Weights of a small transformer language model: RMSNorm before each block, rotary positions.
Each number is 500 + 40 x the weight over its row's rms, rounded and kept within 0 to 999. Layers, rows and columns count from 0. Numbers have three digits each. The size before them is the row's rms in percent of the matrix's.

# up: layer 4 MLP up, 768x96, rms 0.257, rows 682-750, columns 0-95
# down: layer 4 MLP down (transposed), 768x96, rms 0.0624, rows 682-750, columns 0-95
up682 085:432493455488492505416539494491529476478481517466445537477448497481537568494403504552485504470481477535495484534486457494522439559533520487490510499439487461474465439494498449459467484571445547511490473455448427483543446545524539455572507504599524476419472455469459475587472507514550529454
down682 084:513462549514505466566483519579531522500486445581471442444496558513539489449552532504499503480555496528507517493426523560508564539517486491462551454507509546454479548531545501549466472490573473562436561519530494462492564557553448456494584557464540449493482493545412510493512506459466503536
up683 091:514517501469463512498398448484524471500504443466443467528517516519512494460594447513448519510547515484441499479506506506464519404472524508471512506499502492490566517481519560463510542538428450565600544441480448546608489543513583531450466455545475465491552478465473508530485539470492481541
down683 095:533547512510445538464574511536450532485473543497492463535539531512479480503434513497532500522532409468631491543474526444484438435534455521492535510504522472480510500435477473489503480519503492530426511480596553565521532475425497456532524485544463496453456542446563486519470499489594545516
up684 098:538563597450504492520489501467493410556460460476463528521499420489488497502483556541501446566450523477506404510545611511480480512537470497498493515491446531413496508516480516502513517503518477529571515508525538400450566518500500506454528560512457482476511507434523538433564497471483455506
down684 102:479468505588484541452461454483482492516504532521536526511558423520524476520483513433479491484474526466507526597574568513457588453496527516426482536467541456499474466510476491511490474545445511437531540503482460527514416551503516528479432494449434478509484517503487513537423513582455421447
up685 096:476524506503502510518498582531523487477536474479548553534449493538567567481524404480526508488493534413505487505475466532539606493565478492503540454501519451466512452503602483502513530537511546500588455538403454512521449505484511543486475439443464578543482481494518508519508431523452501520
down685 084:466527511547465557500506558543591507480483448462525553530468537610524483534546473502461494494460495456508486491474562537516501515426471500481442526530552481402556540482565519481529563534479486573562583460474514524518462540488494511496494460483472527563434547462526486562440457526488528509
up686 107:452523470517510508441472545527469474457605518511463559429499468513520555475562546465463484488543520537506475591448463469443461523589481501512478421484540551430454454514466543502502510503485500439501501495493462508452488514499463516403505483480526468441479485521396493495494578554514460486
down686 114:535508495497499512574544479560566474482506527493524463472540443486531514483552509504490443429502473578476551520428507498468477532540469491482537516430499541512467457512473441502427498444590499499475513529536596498462436491462413538499553501537553418443465523445555490500433479530501513460
up687 108:469491542435531566476431496450534428489468448493464529555501559473540444463542474532477442475485471381484542552493478443459531534517486557494557485523550502478512497565486510571471515483458564482409513585493522481480474573506489476534450502545493495526524545506449520534479542522486435507
down687 102:526536488508503553604482467529524456545427505475530522529589531477542456504602535536481463499528593517465520526453470503481505453496508440482443537571518481437495467485483474452429511551537494476449515488498512550576535470403493493482455511527511481477512499456444457436485540466485488554
up688 101:461443526437483538508545550629531528423559482479474445458495510522424537496459531554528527489500387518522478488488472485475497456492526491458511498557469477519477402535580460454460365494480494492496523527509529496439486472515546494499495489507492487516535532495490539486524509510544545449
down688 104:523541506523511523526454480495518506528586523530461568555526419548524445456539541461516503532427494586470495473542466477499484523490537478407532486505499496593541543516465480445497514492518477475501420538530465549486525525440557544495391533532491471432573514505526442514456449514506481485
up689 084:517537512478568519526551557525510387530543436473450520410482383547523509473533488459544506521529536526498499499459458516558518467445526530480464552452511517555549457503468548485528489526455577487497569454509509530488494507423476579519550508530489478546535456549486449454480489527457475500
down689 078:493482480468438505508436533489468544480467544507469486594504516505499522550518433481474451478431561499564510502524546514460461594520460454428495495499497465491415545603506480439578440470533535501456528549584530538417479533500529527505468500458498498480515573497526518527481489451524479498
up690 109:457497484490527466502443438495520469491486571495539512477527500489419486449511554411497495485458382498498459533436586550498459480494486524458495568493542551484531444495504470522560487488531525516503570493434450466474526533459469510528461528509529608451448485496469468539561437457530488533
down690 122:542481472429461481492421585488558525508529547482513505469525514482554504520473546476535424510524553508513540435474573479467496435513490541471547460501441608526517460464529535479519536425491496480436456552522456456472507483503522497479516509491456443506424558522462468581443496506558554493
up691 108:479535520501505475501463372459493440501464453523451472517524504447510485514452454503578473460508584450509483540472517540505573444511509486508463521543493487484512487528511587493545462522340545475470473516523487484490493432505442541472467495525547471522484484473478537602529498517512530527
down691 125:485470530536458496525463520551563476480471430489531554465548497513496453511491506506488482533463464536472525482619473455498525488524528485572520552509457481586506482488502457491577571484563534517563531462533474453456528464549532371506558512470464502472559488495540467482492549526581469470
up692 077:506514450500529499471433494435521562488497418500455523555491529526514551477524504491492520487537484495485488604483513496516513498607499488508442533523546478540536498525485477511392520506496432481454549502426491463489480521453503488475414508528486529481481451522487486360554596508503476546
down692 062:510421430511475480614537518536480556496476561455557474521594461485469454529468456474446509547522479528525407478507477460504506517489470512442480514523512478489485497556509527528503492521507525539431394486519490534525470534565513430489557549505544470518448551497564429547480481455526495518
up693 101:480468500544519526479526489511532478466499481512498466553504464501479480483488489429487496509507420479489449521534618488545469445460490487570523456478578416548427519509528481597459485486558542454472535437602555406461499511446464469522492487523534570440522516507489516497553485491511509481
down693 083:543538501483480483535542546484529448472464501544489443534487450529498457505432420522552444481564599494503513474534458547459474456531496500470532521538488441529572526482520445446525500513482519552546464441475432501602535547546498467469553555498470492475427466510512467539420461507525547529
up694 090:561540476544426530488431484532459552614506525504571509482531600470548473428479491525541476470514471504519518521488536471483493479537480486507391503550506512488510443458441472520537569514539535564495509572483506497486512536475532474465445526519466514458509590488459576511507457513456456479
down694 081:469575488500435445558516456470474482458472442539518507473463452465491460580511486468470525541495406459469465556489509470511472603484451532558577496454500530543459590557519438454502473538507503484498534491540533522491465556442536487448509503507491529455484505474571522553511458498464575496
up695 094:520500464561438471457509459528486510491510497511529454493570536397474462500521508548587468607484526519540480497487529512500495510535456529574497525445503481563462385487523530498534558534541439535522506460546561488467484511511558495557512574505543532499480556558500468550482493543490432468
down695 089:504514476515539457532512574559530494524464471436517583561495433585567515562521482489491519427483480515511531516521498543535515474487566477418496463532528513446518567493484508419473533444562574583469545481486522499529501522540447509459465462501557476521486555463519569455547467503496535533
up696 105:501467523520463527534438500467454553498460504481463492427421587460452532472556504538445520486457509423487520518445482460556539541520474493430475490436478546528536554531615548445490557528510575476492493483546475553481498424482517460529503457513490450519491439495460455544491533486494513549
down696 112:506452505479465503546506484500484565521532461561468483574475567462498478479550490485468520452516497552522518574578520561513517531510491509428480500583449476508502547562525419496496496473493493516445530558578518526529517532474477561512498447483492516533433450399433498416468465538473434483
up697 092:491516580480481482490521478575473452516490465475555465480447510521462519513533561500520456467547505513365388526534501459496546513526524553513487511553501431497480537474523586493513449481507479556527477458460484519495536471565476487543418433490473479494524460471487509499500546443558444423
down697 069:495478409518514495546551580530500489528483510445497455542480543466525542533533562523446484482486466500482518516510478495511503567567413547590477546484439464503513566475469440522538575509570547507435510484558429494511460462498427496492513547444525499433525500527572483469513531472544453501
up698 099:529481438449512483437491512454494529563470486534506508523513442474564462474548476381454479403491480515496482515535502508499504512469472561454540561549531558574535455541565484465458465476540481484512504464526469476469578471579477547452483563472427526470458521522541476512510499544481426495
down698 093:496536458526494490524487437466503549549440501453538486410504455562445456531437532535546516518555528492539503532511535475503528471587546500503500534498508621582522483443494455440562544466466520511476562403500548480527472511474507476465506503440533529509506458501517475499496501452564428462
up699 089:496508495492532484531499548536487520467499423487420493492351436521479474438480481527462496471488517490530472543477434481527516361505561482441463487495438545493494492489466521479506612527464498489589442423502461514516524515463452477509485496448479489494461505474487525486555535496496480516
down699 092:542469460470460504498514484520502508522439508409480530486577552495467521573609538497534510585388477527491504484492479516537489531454480550539471544514517469468471528458500444433492464468576539552511569539422556504467493498480494546491510528467586511502426491490506463464482499447533492500
up700 097:498548490491513502552426471455514577454454497566521585509453508540498608494394529538552474470468482545502534466545568524538531542503464549531449494472502513506516523531470522461557517523483459514499490475441506517554482545455491515488478513462507488498503566472448588467518583453569455516
down700 089:495487515498465494594515449515463499410494520476494502488487510474505536531476601491480551400516495557503470537528434517480468557452490517497496484443511520542493483494491549535506467480548482521448476442577521581495475558517497546526505478636447473561542476509510512487496490516452450408
up701 091:498464538493500541558497498439514542521468445501519476496539455538556482458574560451463483525492526541488524517509463456513580501538582486410491446551488494526467506446545516486472423530476460478511464461546520570475535540575478522428518462523481457604492531424501486421543532480491511512
down701 101:480478433508458506491516551506527463487538504509494472482505497466512455548501465576571486525461478507521462475481406430505403518498454526514549525487524522490517545561449454548477610467539523483575523524486491459490478421475537473544494574503476477546477535556551472597513547554470518462
up702 104:465490545496461497518556487489486468494499509508473556474514465506495556549536524492446520491488512525429449437470492500477434380442509546470559499492553438543528504504537530517492474473495494518464491572467508404516598478614415452526417496481486460518491510488464552501465526505474494443
down702 107:590597459519476499495541513508523554520535426513483516498467521506510465538398524480520418569549456552529426505425465495471489524482470486483499477494516518495475436538574505541528534515502563484508438484494532459599513558457466467513485489519518548486525512528435437577503546480542524508
up703 088:548448541542522482572456494538501509525451521552498482457457451488444527475480474474567528570576522520522497494551481463439489446425494447563418501586552540537528533565452507508477531521508486436551450513525491537517551477451496493529553520502518520445466507506458527490524473493586415490
down703 099:476557428463489473480573540568469482487459528513555564450505534486457483477518545455463463503438463501478451503528442564417587507435485550438503495541493498448460515427487484498459503503513481584542531478514422409487521539483483527557467430512470505511502489541471475456545483509463533472
up704 107:499650497431613600549523498511485475492526498474484509504417481448552555466491480538556460458490491504492471452510541502582491457505561478488519514455515464475510506506498439511577467450525520497564534500501542546558460476522467514514545483509460493456442466489512501563535464527527491507
down704 107:519454509513471524508460534483468526531486473463504449585566535530508443485541520498442561490522516469565493490575465525444453504527508549488481423464590477441453500490550505462447507498391466551481511515505444505551482528460481537425534468509493542575498549552537423499521558539528487482
up705 106:507495478520488555528401515472462511593449523504506524501478529563446480448513552485478512611519472493491499458583511529503507489444544574499489481469396466454483492492534472533515619495491453523514546518547550525581472537485509483527512553497473493451535551512506509440521519494570523520
down705 100:529447474520573526538458475518490484445452518503464501535547456496521432439566556509479489520528567483525512505567467508496429522574469552487488466462552498520507565486520433493536505475511512535516481473411437523398514543480532488500554584479474519489563510448473465537518407503477540446
up706 098:448574462435525502545467583548524542468532464481480488521520470515534476416482500533503586476547484558511511535438468499518497508510486494530408423508549449548509480534462500539439453566476496413464516524449473469471535514608575493495466499502486458485454450524473523492460523471554499494
down706 093:494483539518540478467546451528480472503558465507518485447457546571470478496546449503491467524423505504456447510582526514527546460472504478459520508492476572528480551583563507539489528429574528464545533471567500519436576562496497571494484582482517542440502538471488546511469451578477512491
up707 096:520492505457537519499503474535535531462455471518496542529512502477512426525477496594489468496402532507458491497521517558497496513486516560486455470503555462492461467503425526552599576536527465513454421541466502523493432476536515510508472542589469532465501470467495537489543395587555468462
down707 091:537436466470477536532445482558517493553529462506505515509530518545541467509512483451480521387494525518523463503504472508482505497507471527566490543546480556427558518431476480435448487465461556567529484462429483457500461543541507390504556521433548421440553468505471505490466489542551482501
up708 083:546527550486443516490513455462573436447483494507536447470540495465426580479535465516544512492530522561445490444528504473521504498588533571451461485522524469500504510467454424475509572493488565568484405519468508464476469469461468459533525468530460436537470473416454462488521513509543495468
down708 077:439417473463454475556536545524478535484400467493496492534494463555498468588483506504460487435548511496555568545567486515454539474552455512496517557536549508536474540501515488478508482565552548606471463475561480504496460507496465477537448573426484451510496469503521470435509497493452498466
up709 114:483458519506464510497505490517522519558502509492532513549542488486494501510482479513558512516491498540446502505450528485477531512461557515501452551509486470470460446509496530729537475472553447473492478465502405457447498537500475514538452492507508498534525489506417510452502438508537414516
down709 121:475551541520509566473503464466552467482485488479501437571474542518509435540413461439463534573563468467496466459499575489479531533524463541551522529529488497520521456535484505501523474469477480481452541458563488529439550504597389447500480554526486514546530452519505488544439534523560514530
up710 098:527528536495433489498465461492498536473469465465498450455456475503387495450505518482449414475547410552450447533446436462492518519422490573513526531502526461489448554570524471463569495462456571494482506525525543498497523527474499502557484514533474530499530481519382547483522534502524512467
down710 107:454556494529506490555567447442543516508553517460487505496449471504481511524547484526490474522542459604494480546469461534508517533467534469501468564462437453448526521460523449461539494438525543504458434520570492526516447469475495511461516480499515472501568509606575533501465509588560576476
up711 094:561479477511501439497516577502558568526498472530510561536497521469484492453481492497498462578452561541480474550532582451464480469463413576449512531455515527483506447572535480434424525433464545534540469529546462510536604505507455529490515462494505477481562477522515485520506486453474485547
down711 102:393508565482547621518440469512483423466510462497474452555493512507576484515474496538472535505507503517429476520457538484516470499525517530471535554486433457442455488455524595419547462490484554531425478510535480439455454434515516495531513512532475464467497508513524500512497456465437505519
up712 103:489517479492544479507449497474483528517498481522502450497531557467550483426479502514579438519460529556501420522466456515620452501454517519466435518438539487458453514407505466460479473586523475517562447531479476537553534497489469440502522498475451519534574541499401511520471472501452514520
down712 104:475490428526537455461494502464470517548552515453493460500477491518543388472473516529522523554508489449480518453493506482465487486503471497517527426522529547480385520506524540518520572509565514425500509429547468458489436501457558437550470484490461418421543527516453502503527569502471561527
up713 108:445567507491508479467517404491459541480489521489488504436499486452455497474469514484516446528405513512480500494586487525564463553466500426501536480511513496539581360456487426495484523441562513479466526572504556568520483510506487481575484515515524509533419516459477516544505518493517485525
down713 097:521452426567534440489519438520543508497463504544508487568477505454525554566494496422542518452505536590500527488534421540488512450522530561488503545551470455517459502464529545468509531504549543586469493536431501426488513526498561474483528545525494492543558452533460470481498476495510589562
up714 104:526447506551463474522493591488547495526474534524477477548500499505519578496556461511529473503556521501480537526539590532432541508402505492518523531496467486520543469534537462480463560566554434415467477545533508474476512514507518504386515469592490497523435554528456551474504506463515458469
down714 101:534586499497484536447477478455539515486481542434519555474574485490514507501456506483522480551431505470397467607461469511534423485535465467445490535511498465499487521450507555537560488440496537407528535451432526496500553445460460532463514569553476551502492501501529477540540486492526514549
up715 108:485487488566557492534482484487557452514507398487468438488516472489460508447481436529465523536488515489471477437490478564498467480475509466483490524476466527579463401588464526553412542514483468555524546584483510474400535482495462424524517533482450508482533553492540443546486505527485507497
down715 108:509580508375500450485493505565474507474438503528486494542456542461528514584534480526522487490520520522517460509472465504437531518539517515504441517470534494544491520495469488425526605555518496546584566507524454576508466497545471549582479560437505429465496533512516513490549480471505458524
up716 088:498473479514526459540557487516536458572573507487503486476487534566466534519420494535470525511544533460473497527507460525524502493484462469482516407399541526582487457487493510484525445527557496491439544498524480483458429492520478470481521556629491488486551456517554539480526533610537505506
down716 074:527547450527436477478532441573488458563491520488548476509495516574513484566494499490425488423531563510471511563504411501507491487534472464450469502456484488455490536485475496443572464443564448529429555548475485473493463482557523458508518519397495454463518409533509513502479459532528525496
up717 098:554506515553531495466500544543528528514501462514497517525508551525469477489503451494505483553560472521510448573448485512502523555551486474470507502564440455442489489482500503483464520521458483480582487506529543513463606518619479533535466488507455418561529567518479433427418535473471429524
down717 096:499499461450423443485479440434483514506451470472499488516539434588577494460527569486442430474474616475543544529517507474513485535557485464465530496526547493518467528482578470532516460444527482473478511467509526471518477559478524429492533533473534521435460537493509539564510456472550547448
up718 069:483438489521490488572549482411466470466531450539544494528593452471430439450498433505500507550543537511468487454498542493487552484576522485543445450443536467471512512577486508451452500494471469449534572540511479517471500450435465490540503539526472519503424456508572545539528495551499461486
down718 053:462443531535508520551499505492460558424469551502500490524468468521489498498536429496493433464533593518458494469440484486473479579512527399421438537534442478451564484505511466509534515407559487482457548476512491536539460514502493468561489532437475456489446497556480498526456509454460445541
up719 095:554480490442478551545516498415527526508541557569511497508447462507510514543567506473503518513541456504506492471609485454645530494496517533467486458549548510528518454442570446513527490460500504531507441535522556566459543514499475481521514507540501486431446478473534449498541577511485506545
down719 094:517479543570510487501525502514459500494442457436528487486568513497511546523457570572460529539448549546462557554520521453526369497523508496544530544527503465526456542472490509557511557519531428493571482522436433513535423535496551472477501436471510546538548458497452519495517473511489555470
up720 108:472447516526508459533448545511453494500507523478538552518560613517475507582539456461500541501579508465537519424477515543491480495508514491459572435540527513439453460443509508491484526455498451481562459544473537535484514460511531467494551448474532502483582462545442529602440503503468546509
down720 103:466464514474488518493538513447469429443564463517471442505501477502483451488504524538503460596522526477489524420582471433452529499456533459554483420476502449499532416499530515469553413458535539482524436517500624527493491495412521524462524549476501539524520520485536503452509500507521526509
up721 110:468501560440509505489522516469480490476565489432420452517500480538493454478505442518515573522487498494443528438492523519427526501555451563392438537527455547414502487471527581557514548467542587535488464508468496441430522492524519503533494509510520499498484531489508594571505533493490502505
down721 106:542504431528486498453464457448466484458575469514490562437473443472505458500545487527539515454466467506494497517479521443507510568543547475493559475489519501511556480494517462530511452521418459526551604529461497533440533504555507517520513533489431498449563522463557527489560503445491624542
up722 102:528567548439535520536542526506484513516475554501439516471509579542499520514574524529484443546544583542522490461434495513468529505478508518483479453470495514466461496622504453551503464496470517480528511538526512524571467576570504474478524516507445421474500467447409550461552485541507555473
down722 090:397529494464459431534504517492530529501545485425510517487451461526508499556494410459477510481481421512529504513493491471530495529616476510488449574473471469511519537513478432435456516467549455559468548495486475495475453455457529484448528515372490518518504469521528508442433506491449514489
up723 106:519410423451467509549516427557533543518478527520583484552498533515536495494422441523560544489553394503476486498532506502487518538572483586544560528531459580505517464523468496484527500497503505461453544513409534544444544423499519469510459476515534503514492471469477521482544518540511499520
down723 104:479452451425477490457468510468527443521534490441530394491485521482477517431495555534458446448526429545486544499478512490428474554529508518537580482491486492513525532488462500476461542570553491561487554515470492492570490415422425532462496544483469519493502508491493477428474462409488497514
up724 095:462510504533534481499473576470576506483505519533487468440502461491521609477471482525560436513468537536477547481497452419485475458459441541513509551499568488526533535541493456525484500430539493434508542468436490450550459499585541540529470524428537510529559477407534485513541456488488507455
down724 098:503562560515542489515523467549445475459455520582456508518478449540487445477560482515443511489484503550530495506430480537500494476475479593467494505577440549466546487482474428591508447467408476506500505498555474443520542491573473526487439518486517456444507491454555530542577469523510466485
up725 088:464505555490430506533449547457481445496469544550494509480444491574507491513520471534503505425488486527482411532511470436465546504512471477493499520484529503491499461526480446473436518513484446431566495498580520513531503496585502512463525492552436605508513445438477500464474451511552476378
down725 100:524469429509488520502574572525489536418491548512409481499415548488537473508433505511493480466558515450569513531550459463498521517502427511477512464498525557486468552477423511492498492477478536520549498545392454436541554579468489529507538521481541502508470533530558560529508450521479523533
up726 100:488539441581533535490505480477514539519566538525483539436516465441478487453533490516457528475497553536536511458500569527507636491505554493497438494531507477461545485497489485495545548423551498521548533498493534514593523494580488532506500480496544450444493482429465452467457554469546459569
down726 096:440494534495481515538523553542495505531440490485509463547573485509471486525487545483460432551492434546492500513566446517567441480512476435529501457429466457537436559485434434456444500485486440440452505485483455464454531595509500438491501485497469527492447519518540495506488391492454521457
up727 099:484461458497537528501533495529517429453478448483483514477554416521535482416554545415566484496447580546469547491555565448579539426456453502464506481424519511553532487494468489492519551502480523509491488458524477548489602488471490505419484441471507459482511456565471507482505470511509484486
down727 089:476458558500491431517500465491475548530460456454419506503542489535480525530540524531483524461499458478455578522476513478522446452563556445496452530490387476493460558487520415483475541495501455590450516527485505464427502522447564496469519497494535522511458458476588440481485440462501552507
up728 099:473568504385510497502411534414470493470471479514469490570521455492476533520577494466531500462499506521473525555566546488505519490545493577500442508549457498443573484500467565461469585498534552489464438551535510425500486503526490607518540489483459490500512499467451505519509543527517518465
down728 098:519476472523494476538544475536525474575525471465506491413488426503506453552380569461464509472493517486519463458492500558467502465472543461552531509483520478573472500521554484592508478549479421519469524431524506429473446459451528475537486453471534585525528484434492512422513494497467509510
up729 092:472473535490633545489486526508530524497536581503512454537525485518448519501488504500505507491477485474569527509448451521463424512440525420596496536456468564513524549488547489527542510530499559481431447470508522514451503557567483490468496470461490529484593504451431481411460524500512527495
down729 084:439425516496573487515435435512452468515426485556534484486508498436576480587502497525459493497526477533503506476533498604549546451464497462472526507510534485417560488498510486470539481417508533527546514469542543426518507533483462529520469477489447479500509504473588528556485527441538527431
up730 103:470470502514546481520485513530500532475532520519461550476488419471454516498478563502460443510512498508524459562426496495467478543582486475497514515462560465530514558520512486501489553535460560516515476461503485521528472403492617486538550479511548587501610517618469513520509483484495477566
down730 093:418449469511430471500467502577515554447462499480477567523493527559514479457515541529457514531413489556528467485479530536527511524513424557478512512541499470464426473378493567459497548474511492561545489525527512489505459510474534510473549511503535436534477450484495460482528434404529470469
up731 091:541470496509571532532585508506478566560479461538478391499509523505457456453560447486445481460485533422517472477473463441516477409474597506508420430532557539433469514485529486525476462468483465495499522457500433534475503489519451501498508518469488496471556541554471508531514536453502526555
down731 085:440488494556483526487514503470547510470535483499510533461553545504551541527452498551552492522446533613474539551461475566524448495498492488423519534496489539497483458497464515541487527564576442541495565491516433527552476486496469462546580543510457518629441525537535505474462511504445510480
up732 076:504614466439461524469403483588564492512468502534507503467506556454565545526538511532508530465433532482456523493482460470449580561468542464535509555558544492501494524481445511596491498518558476501529456502505509507480499423539543417474525512483508543481498511555560499467502456496509511542
down732 063:518473494485487514516462489553524410405494484524515564515470479486529496513616471449446496547453465458472493516464576530511437481552461566545440557566510506500455510526504521462493492552498514526519502485547497425560486527449469445490536530453456441487467510479521521510550414509467420470
up733 111:445472514480520467511546501526599417569538543482506465458459447533507465489506600475492533446469542483523501439471495521538467516492496469552537439544469473466537550524499455495481488525533458518605494453528448477508570499516476541477477378528496494512519556481491490491490498545444590516
down733 114:498535519497538452506491499624536526580480508518463469452458406546533508448534504547465429515485504507510490456491501541531514490518474516548431471536508494441583536480545469550501504502457479496573491493481444508601545510487486502510523459467496571538525430493557441508436417532513494527
up734 102:513586499484424452563523508510531475542518536507486532501544528519528477499517415485509502536456556525459467533476553470569489448437440581506480476524532555516509493515503433471496544547512514506485503466468496375451488490516466501557517547458547452450520484480510554518421558583469470455
down734 112:475524502494493508435466529481487573469550481472473508517491493450434466508496564542495525532547563503485478460493510501528562466511479485488427488373454503483501549505523548519522484469574485495550451566494437533527517480472497561467467444501546476439502536568489346476527490475478458521
up735 104:492513469528509536557395500506621556462497461538464588466519408491456480522508428448511522501499459486482467518554484521442493527503490545492518475491550480478492516439522483511449560512479609494519465507536500452456500462450544470501490517486494596535551477547491519466497514491553437454
down735 085:447439500507506540544508441550585543413477501557453531464507503504393447545506461524499534525504532561470459466472469573446430477539468530503526496521508467492516531449481527491442472465529482601526510446473463486453586523502550516512525479474453470498498464507586478547472514547541511477
up736 120:446507501518502471473476521486434505515473501487485461478515494518506555507465502507598530508529507506525476535482469517475491562460499486502442521535524514518457535484534533447494523627523510470579548517438526370502447442410465527525468483581543542502519509552509531530463511447603528471
down736 122:460527528465507557509490427513475463455520467515472517491440559474546546521443519451487478456528500486543530482511466457516509514430583488503474530522455524505512586513515523533519533534466499458483525488472513585467510526531483482570505425424442536521456554546396440484449503471473487611
up737 104:469506491538503475476435539458458484516482492477571502513524509481505514487523411459515539480480549550527488519509463470456444468475505594586473525507482482586544463623494530525544524512521457444481499508472522515465531526545411542486559517516463526453471504579517462514485617491547472486
down737 101:526551536524513542483492505443456532463459527523534516508514509538507443544586440496495578497480487483450529528536462485547545502468504531472461522467462559494438542452438521492487599527480488469517448479482521570449485532520543469452535518516536430527384475444562553531463537460493444443
up738 087:454549501516540589514541452539465514473468541479461454452477417500520549522497473543473515542530522457468512477470590537455630546448546563537556526423529470530533468506549443451509436495490556483492525484489554502526548509528526568579512485516498462467500488522442471485496508506465503530
down738 083:587422502446452470554484571543505481485482496515490577513481527484423493554533514506510489483504500557578541511529461422507441443531456497482548549562468503495449563519494504533519544446523488563442429546512442533473453544425445490435496449489503512484483541482531544477491433506502478501
up739 102:471508577561481507462471534491607505479551499517496486544515471490476450536519466558519539546506363482523437583505512501560561516528506510507408478448537472509514514475507501552498448540515516489476453560531530483558462470528487529494522514425555575481553517511522498552532507511548474437
down739 099:518515521546504472509551533476489564467480506502490464450504549427500514421527504493551566490497546544515496604551485500495507525431391530561554488563487469441490477552517585487458462512487461512465475454523488534495456483521500481507459436485456439557543440470484518485475456394499526474
up740 072:595465488530513519546492519469539567500498432526503598529484490561440528490539453494476465529539479484513494464552544463539520498550442494548468487529446519535536493500526518478533411476491549431441479485448604540453479514435482568532505526516530491519505482452543542539503444417492530549
down740 054:505420577477542485527543489420557431493456498503506446490526516509491469443551452562481543418530496568506472496485510530487442564531539496514526478545477448477536494517506530519605452487548488516529479546531490563490480532505444487516470575450525478548492480520409439543437538492468469458
up741 084:456433492452522548544534557439455528509452481421491452499530478381457503529511512500508488540498503473449497555475535501447442573508522472456524506503454470504544511481477470488482551449491486430458645450466501540477496488519471514475480512537534540467580487439499499509544501537518541561
down741 065:440467490497489506540545489497437570454562535467525493510552515478502487484543506556414454454521559574464481448431460497541456537512491528409463571502466513455577524493477527489484567478498535539482545479554516523525478559498492521516511494414479466517533623497581526486497501513497484467
up742 087:488476469527505553471573548537476509513469522465528466490480520497507548512461453542536497424473514489509533470502552426593592444437539481509518548616436486502540501433513547486501504571554526452467473521443530510498526436508599460470487545476517544489481436463485539467487515477480497526
down742 107:502512560501467494539461479415536455535538416503554418536479488456508430523474534481412495557521482510550452574499453602425483488474452509476474503394534470519475539515536485494522516476487541446479465455516520442507438514463441519502492494497489459459525600470512495529503510499522469484
up743 113:458500543510489481540458585502471512447513513545535552488524555516531517514411492468486544471539529510526484478458500511542558466530583529501470565514480495475491474486491549453400510481565556518562535524470534523484550523531531512444424473482514448518424543615497508507459481479482439420
down743 129:516500501427538426450433448490577536476565479519429534570488520516502549535495488556507405496488534512504565489512452543535597481475504497550491429462517495536576549561524499516520448505477476508462539462445559492529432486555479567486528522479551511498537452495499485491536514446538531467
up744 101:538473469450497502551531497498488556540579457534443586476378461463504496485506489460488446500499536518509434502555480536460445510494460492547515440554516457535515508478478495529520572503483451457521538448528496483461540464423573451432458490528490500513480448555437456424495526482518539547
down744 106:507474468547518492585496440507517535472461482502464484521436454502519440421468498574508520513439520531472497538496495525390513533495476572568513498582536467466504481496487531513465560429486519557508542478567496521429428460460565463522536481500528457452464445557522517501456482447458510546
up745 114:518476523505482484553501404545549489513480558486469532495494499453496458551480530451531513465524496438473533557505450457470498399531531524472531583537494501427488467462474502498495449503544509418474518489475493446502491511530435524588536422524505446513508507426491597436489517517500514405
down745 112:518455428452471576435500477501595535459497501504514493478485480481485504518472550516514525459440561526510505597572485557419493522606503496457470446513479428436437575494472440482496481491516521533530492504490499507488470558557556502472486462468537548560488488476549483547515567477499504461
up746 106:495485524493540519525489515463569496490459559557544549451503482549435494491460558546501490480443446519539511552534547545491460469548542471525484441442496503521557523495497478478555609466548547494421474486514532456399480536614494525460498513486529497483601528464495492483475510470453502528
down746 109:468435487522594540553436474517484459485433512488465463548561441476484537536457503557425501518482488521481520489495447492512522506413540483516514450493478554505499602552505455502546444439506427533468530506518505428489435489571500461507492493515507455396464488502528443528455447480513520482
up747 087:453544530511497494501591531522466413641557501543496448484556597538519504535460497422506487543554521500454489526496489527514495520542438486485534513420523501519500463451484565487513487504541531537484559470484484508485483480471578492454516494570491441531559460481481513537490521537574475466
down747 072:487522475504481494510566454599471495540499503521502536531474567569542485544526513461508467420492553512506527565469450518481472482503471526493470481433465493426544508539463502437571483445604475605414557557468528541498467489537545480504462526453502481513451427473493524487531514487494540502
up748 092:455537561482488559473417439470533532515492466462533475499514501500523502491541479566530572482485467494503540546516463512504468381583530486549518515515526538512507472478552516526540518493401519583507481516445480440494417573472528522454471415571529504430532453524507456484488491472504486485
down748 090:507459449476486507577501542560490504482498492463503496524536500557522503548483493514502489565452450528508549461490458511488500498482392506485475451547469450504559600444495441447450519522565511590500505479501524467524550511518420502491530508457432478443400454468468448504442559539507546522
up749 094:433521458470523487501497470514460412470573520451466469521412477418400481431500434424516486498520547492592461527467459450535565505496485520531541507527537456500464507541454481499540503509505462444498431513505565516544475514518504487526440575503479523490525486484521450494555468492530559558
down749 084:544408465484500450498523506518513485441549452450499558447543463489471564510524503516529479482490507549534514544498477562531519501480463389470448541498455479495545463510520455541529456424556462504508524461562495509453438558513554456535463477467581483420453473542471474437461552496563507505
up750 091:534532479450506449536550465500510458504515540494470437504468516530421552456436484482451498483548481491513418506476425507369455517512541489542522465533544484556494501492502491456506502549502494523492540567446419433505506580445446496516467504527477545529496505466499537479485574582504512424
down750 099:449481508452533490520509502555588482503492464529501426478458517554492537515539443537343473413488504502507477576485563488525545467455537428458518558501507460490504520491594490526506497525480535517456551470564504479506507518543498559488480528451460521479518480545528518471446437480472558524